Weights of a small GPT-style language model, trained from scratch on English Wikipedia: width 64, 1.31M parameters.
Each number is 128 + 24 x the weight over its row's rms, rounded and kept within 0 to 255. Layers, rows and columns count from 0. Numbers have three digits each. The size before them is the row's rms in percent of the matrix's.

# q: layer 2 attention query, 128x64, rms 0.188, rows 86-100, columns 0-63
# k: layer 2 attention key, 128x64, rms 0.185, rows 86-99, columns 0-63
# v: layer 2 attention value, 128x64, rms 0.164, rows 64-95, columns 0-63
# o: layer 2 attention output (transposed), 128x64, rms 0.11, rows 64-95, columns 0-63
q86 096:134161116137123066140142113101128137146124136161092125111122123131127059132151126169137112139156109144154152107137121112114098120088143131103145141093120120129115159090184170133132154159099158
k86 091:111124124101160144180091116102107140111145132129173109135109119160175161157097118101144145118125130092116108105143161132146160150146167151128114097139159128146126129113111163143118070096153112
q87 110:118098091161101106127093108085105163136142143195113144101139149136146139134128167149093165126125128115162124134118168140150117138143149100065142151096132167148133121123105144112123098120123131
k87 108:130137126134140139179107137117103137171122119176117147122113134150123128158134098106081157096143129136118107178123107100130111156118100114156142094098158125101162160110103153158094143074124135
q88 100:125114106169112178082131125128133139076125133138140136134104071124163178130137079127130120142132075120162103093122132143142100136146141131121097115130150121096151127121147136133136138182153100
k88 101:157071155165143162102122138133134103126117163110077137146086126147144118098110142100128147100096130092113112158156114135128111121141179121102140157131182126162147149121100109114121129114099142
q89 088:136172138086120149116166145134093107143133123126175129119131097142102106142108141113083102156102111138137116162089106133129124151163178075129112145131078110166134160133122101135142131097144117
k89 095:106098110113118124126121134134116180074187144126062126119119145129130111084157112145094148114138133114126155139122135116151158145132129139173138152181132149109148117156098148137118126151089102
q90 102:105102115146095135110118139145151146145119122106109151131124135120112132131125139159162108091133152103157121152120097129113123102097135142132115107138136190117104135157184184093115157149058145
k90 102:125127107106146118151109130116169066134121161096177129113099139136115123188115125103132124138111138155129167081098102149138092088157096126139080141103154115155128121122149122116151138139113120
q91 110:101093117121085119116099109155103128130151122146139135128123147129120126132157119119131184127187127131107115143128130118109111147146135083160084150087180104139144146172117148161108084132168133
k91 109:161102149137159121157137107153133146124112123117104115116115106114093139103143109136164157094147125142113087144117141129136140169149117108179139099162096077144121191097128113148138122103122176
q92 094:134145183153128140135107116099136117150157113133111112134192088135139099139151105116131136141114142111114117151156173093122092127121154147147069124153115151123139103152150073100109134104110151
k92 096:074144155084136123131154120111131141118134114124150158116104119109100130113127129095067107106109122153105125171161120167123162113163152143135121125113098153199116139113115118145164139153145114
q93 093:117120148178168136098134145130163106149135126110138148145137142126115134134120127150099115172118095141110095066106081114115098136125125091104146119157143156145150138112118161155124129105102062
k93 096:142075107154101149092121164113145132133099140092127131159147130125112101153110152150061145147126106098146143091112133150172086144160128097125136117132136150106146135147139115148115116151170163
q94 087:129100090176127122144127079087120171133100142121098132125130150148161125153163102137141137111172086118101114107114125148091100123106127096110125092144181171135124157088129127145135132114126123
k94 086:158123110130168121139129110107089093105104095138138116153115118159130085151158138102148156131112082094101094167164141140141088151146144140135097122122162105117133135107143139146112103159182145
q95 100:122060175157119111099098126125131129114133144158188137119118121139142131128132105137113151134132111118104127110135092155092109076113117171116107135139122152132129159123110146180144097177100124
k95 106:163084106131140109145117144150109123100100135092107132149093116131169129145082118127136132060126106136132100109164102121158125159150158138131150156111113141098110152092184119135122119107157116
v64 129:132128112157168118119122091082141136137097132149128119112149134136157130157128126103109138114130135133198139103173136071131110125109147165124087120136192112144130103114164098153115096134125138
o64 133:156160152132114145138131105110121129119117123144210108123145129146105130133128136115069113145139124145149148149139112111099100122152197121164073113107124113137088122121101132108152114151155104
v65 117:104130142151109175105153157140133164081118144127107116143121138101153192116128153123082131134148113114113099177130133116118118102090099082129105122089105162116149144140141138136153123090127154
o65 116:104164142141134144140118151134138115120133141132050159139077107117145074119066159138119152115140137112114114149117124101167123091116114125141097142097152135128099151093146142106132149147108151
v66 131:146159102138130140153108108167151110186097133130121111125106152096107126110126142173142147118099131167077082117155101130106124119097120135113131169127150131135130108101156167151129122079118098
o66 133:135116057106132119124154075113150108142163088137110151095140139144107124122139100126096192102131134118117102142118133138128122118132105117121103131105163153179153153122121154144138119135173090
v67 134:124113161121173153105108127113102080155119126123110133117149106150145084146122128113135151131164148133184161136139114141160105104101158110128150078142125106111096152117101102150121144169171102
o67 115:095131138148117101112107104153106120125117187100168085169132130085102108151089112080111102126143127129138145142170114122144141156139180102132140133125121120105125137171126092102147117097114136
v68 121:136126152113130088155141107125127130172153129178137149114177120132141119158129067102088118103143155123134169139112127100091151143101128105166132114149159152094097133112151102120117118142163103
o68 125:109146159096117116128119127129148190111097131100136157101168092128093120146135122140113101152118127126159134107138124159126086168122168101185118096166110141086099134130147119146123111135162117
v69 124:161085150137119109147152131107120072107119128140113108134151142091145116162123086136116115125120126112113163110090122140087137125148123102130130098117147182112155165162143118103127160115188157
o69 125:124131118112121109138089180153138124102109119105066144127135141107121125103151143138123092147150142116152116119110103158171095184142156134153136128118090151113074102114152106126156169112145135
v70 109:143150162113077150114171121131138160121125117161139103112123107120133131119122127139099139116104121114080110124132125138134154173092132094157119169134125146131124067148139138124197089162104122
o70 111:130142116128086125118161120123124173141113120153103150083110120091126149133160169170136147101098125119114131121134113138153119080098096098140118148157137159101156104070146145098108132141167113
v71 128:146153153135147122108119129104104065107172131090152091127109122140189108157103079159135119146160135134132117130105080126141127153110118088139153138139108129134120130147163157161132101102126140
o71 132:108133130167076153133141150139107087120099136144110151123124110134128126163111117095115133135121155140131131154135117168130188167143111082148151131122139148126094115085117137119080165131185108
v72 134:136167192137143137165125136139113098121150138161117136144141109096096103147125116129145113124126127180089099168140139119117121125100131082129103110132137141078107106147100125099139110192108126
o72 129:120111112182146087124113101119102149143132152112116178114141103142112126125107112150119106091138141130115117098134105123176138193064136127113116152158157144091143153108126128126124113170139108
v73 115:121156086118172146140110150170127131143109127104100146141116149131117119111145164109148116138130110107153147113094126102148122126145123141088121148115074125110126119122073140139086186116192120
o73 119:125108136109188138117089165132137088142148132112133119144119119129129151126091106103103154127122147132127150145109126107108118120161113135127148140126157096136185168197131084138166129117080120
v74 132:151110131086119099134136108129113104154126115142139148112124072151074116110123122158141118149147155135116096139148115144159162160125136111143187165143100128102116097149150147106166094161117093
o74 131:112111121137089091089168128146133169167120145129103142112129140122118164147161100157163105101113100162119097124141138164113137124125118090103135146160097154114164106116139151128089076113137106
v75 138:142102121130146151127095105109147091114122125097107126134131170079176166135145157124144149175075109174125126116082127172140114167135123138141101142121130095165114111128130099146136119117133104
o75 143:160096110115152131163103141120141079103133132116130095101128144105143113151095149116133149067148115147146101123157128098105133126154135172120153145137121112183128111114116136095168180116162125
v76 126:163116124093094118129118125132161126138117129142109197129131154090071165124144132131130145135121145117134122146115094130080159139106101140167154130115124161123129129150119102066151115079140109
o76 130:109105098093140102116136119126175182120131128098057158110131173128132093120110137196152122117150118145139105085110140146090130121144146134144123119120096120127131140128154149100153127115116109
v77 133:122132084124125125163126157217126129117106122119137089141121137139105141125127104124166106143127128092105103168118102113087148142163124145122151092111124163153120123131119112120109134143181084
o77 131:125112123102166122109094143182149142126145138134091149153137101146173125159114120151123110161135163087124092141107131141115092159133087186122172129116145107093150132128115125138131088106113109
v78 121:147110133139114100147110111115127139163134109126129109108163100147111123105138098165144165093087121101107129105124114166145146150132149135126145167170184100116108109189155085140112105127115106
o78 122:154141083100102124122159116106131152133122150133132085088176141109132163153179104139151147120136096131107139095138116150135104154170135135155104115148090134136148068122124137103088113131149113
v79 126:124156129090104123145099127134148144124111130107107193127138148117111144128128097125121161126108132145156180146120088111102155169076128122169116120162128122103130097140145092094135113101154084
o79 116:086138121117134126117105126123145185112140158106103161125149167152118108151067135154129165098127111127146160061127123144090126133152160129158139109152104112128136124129141156100167119117141098
v80 119:132129123135175136118107143131126138085189157109156133130101142092138146137122099120164100162113132152137117144113109137125117092147128144125133145120080111096165131085149159087083089118121157
o80 125:097106121165129140166146172134116081147118097129188169111151121152152110131084106122122099137112098137130114113104151118102145156097094125132154130105145121177095167120106124131113155134110119
v81 126:150151093121125122167120105139145103141094133147125187144105107158069109097134144151152110121072115142111133121135122161096149167110106133094108142126109126117151085125113153119104152165148142
o81 127:125100116131156088112133122128107141147144089148124137125172131145113163085155117130128136092137109144117145113071122136115129119138094162121142128157116122121214154136130147160167109121126084
v82 150:109140144126145131130097155137131140140075146068128131125135157146120170139134067130108155099139087116132148157096089142140152145144103122121141134125122104130102153143182083095134111137125164
o82 138:119127115107143151130117149143124104131176155117090129141169139144157123128053113142164126155140092106128170116157110127116160125162120108175117118137096127113092113088133148099111101120165122
v83 119:153120172153150150120111133142125129088154143083110152146107143101120131127135185155135125112121094106144090110136129109140118113134101115103097143075114119143128121139089168110162099120121192
o83 114:149104133146155115161152124094093085148167174140110158134092134108139111082093158119142143135146132142123117133092124117137182130127117125113098145091147116165145132117131122080107155165118095
v84 124:114169116142166141165099119146162089133133160129117154140143135088111175154150158101152125089107083153111110131124133069116113122105114133109094139121121116133117108126121149107076106109158151
o84 129:156129107138208134171111101115130096127142136127140177122163121152115125126072119109095123106162140144125130118082139105105134140130118156152089125114166110147129139164138125128157123167130105
v85 110:150119105094109150117133101102127186103126115149102134131147141063107106093153131136092136121171131116174084160166149147069138136134115119154165130122115120120111107128125120092138126126133138
o85 119:112110157138108104127155140147175162117139136104067124096111146137116126123135135183156136115163146097157122116116166158131102091118181133142095147132133124115119157121103153087110131118083128
v86 126:091158155144126165149132134154158174143121126099132095134119160110158159146117138139129084136116148110077071098170132094106123113130117111145111116152161153125122094126130128135137135124070107
o86 125:132127133121121122123109078100136096125095106161094151094125144154161126124114164157108174132109164091112123139155114109141107130109093115094103129106207161131126123114118140151128103163137134
v87 124:073151139151110121165091115123162115150094138089119146132144114140100147117145150135103104109074151152121143137156161149100126113123139114137137113156115094082182103135130129141081162113123124
o87 133:091110122137171120119103121101144104102115112158135134127179181165117150131133111105118170089135086139106133107119121127174097114149124141116115085136134129132152124159127140175164093146097136
v88 106:107090110115131093120100113145147142121110105137122115139130140127091143126136135116061146112138146106214115137135106112131142118167133153122177080142160140133118120136122138105133169110142172
o88 098:106116170101153117081130154138140145126127166117083106184159186116116121122130113167116127164144143129147122114127151125118122098124168171124119100095114091137103104171126142112118109110115148
v89 112:127127106124103149128096113074140125119150122161138132124118108115132101118115134148159128124121174115147125106190136160117115152121144135122163119170138105112193108109123158115097196136122096
o89 110:115103115159088112119120105138136134127059094123148098120163172144107162117184128122101147085127130118123166129096154144128117124116146139101157116105136132155157143151119146138138113095080149
v90 127:147143141148087147132151140122117151114087120108106128130131142150136129107130127131149138098138102091071105133143129141141143098149114084116110136191113127096148178169113128133099161086119175
o90 124:156168100142146130145129145099119111157135084115061082111094140153147140118135135119156142120150127092106158121115101163171135126150085109138104105112126172111145109149145132134117147146100162
v91 136:120117136111128110136144151146104144116185130112140081131148102116112122126119101152143134108123105102132144110114144161142125121202130146083140148088153103115096143127129102145144113198149165
o91 129:158107131124104133141140167131109123135160213142154119117160086089170160121162109120161106172113125082136121116098133113147129153117136128118126156152109120122119112110110110127079124119133142
v92 119:130134118131147165098096112123131118137119138162159144124140138139100124142125130111102126141188154128164071167177131098086106114087126101139154103114154150115110127112140119139149109184112096
o92 123:104128155134114111103130076155130157127106162137124134123146120152120106137099123151108078141146150120119117183165152124137146124104178105126112131116156120090132196119131170082132108134118108
v93 125:150144135096098106145142123107174108136138130175135142133119141140130090139090133120120149129095145112114144085165075104138110168144127146101097125118142172145154104148089156139128182132097115
o93 131:135127096106119112095132105088135184135065115130125117171152144139110156090129150152091150117115163124135161147077117132107138123106130130085163149111137113129159101124137121158168145132146139
v94 126:148076129095094105132145132137137159098138126128097124145147131088146160122112150115079136127116121120102090143129129150154127137180097120179113116116109168107119173153123094144168129144130167
o94 116:143137133119135098144120178102145174147126188128036109150125134096147107112094161134173111105126130103159082121129126127137110116117134149107118142133113128133091115119131130127117146128128163
v95 123:130124106145102113100140105136073087120085124111131097118124144157141107103149139127157144140146120162146136155110145142136131132110139174172125154154114109195112137151180117143110114078131134
o95 120:165144118150115162137124135159132115100183070146147095139071136124127110176134106103132132127159123154115118129160140186108138107160120147137104127134081103124094107129095131129125140119154120
q96 111:145090112190108164115152125133138112144090136151108121130120104078105149109142128159141120117107132126099104084153091130108148149115092133178098108141136157118144148160089133136104141144161155
k96 097:096119143076140100139134165123089180074126116162153128120134160141128124125141136088134114187127134146126115137122112128167133156150122121094143145127099121109138150099151150135101191115104128
q97 083:164132073134118105159139104098170166145112092127146139132118132102141168124154121108117115117145131129103116130118147165103147150141073162115122112119105153119142123099070168122155168102130120
k97 102:111103135136091133109168146089162150101089113121123164123126126123130131103147148106141118199129118136145158169157092126149100138121160122118137115137082125124096117126097142169085128165145118
q98 099:137102159152102111122113083149151166141102106127115157126123115130115196101153153121122133113125071119154128135149151126105118156132142164077131117161085157157108160103149165127143131122128133
k98 118:174133122138120134142175141157130142134131108065137131104093106140159113159118124115133119130141135156117186138163117141179095145130146129128100093113128129128112098148117141144104131175076161
q99 107:131142136165137125119157147127160153129095090107140172094109074123145154128155122141084113151129105089161120104143125153120107124116126125090118115166108141123144157086159170146123162157129096
k99 112:178136129151166108149147136144111131128130074115171127088102103151150142152143109142163107140122100147125140163160160131152096161134157121116082120115135100121134136097093133154087120155115162
q100 136:105111148068122137129084116135103110126167166135095109180189159128128114111079139072134109118124150143118142138142127101131168143131149129123165111108146118146112124147126099103139101128121146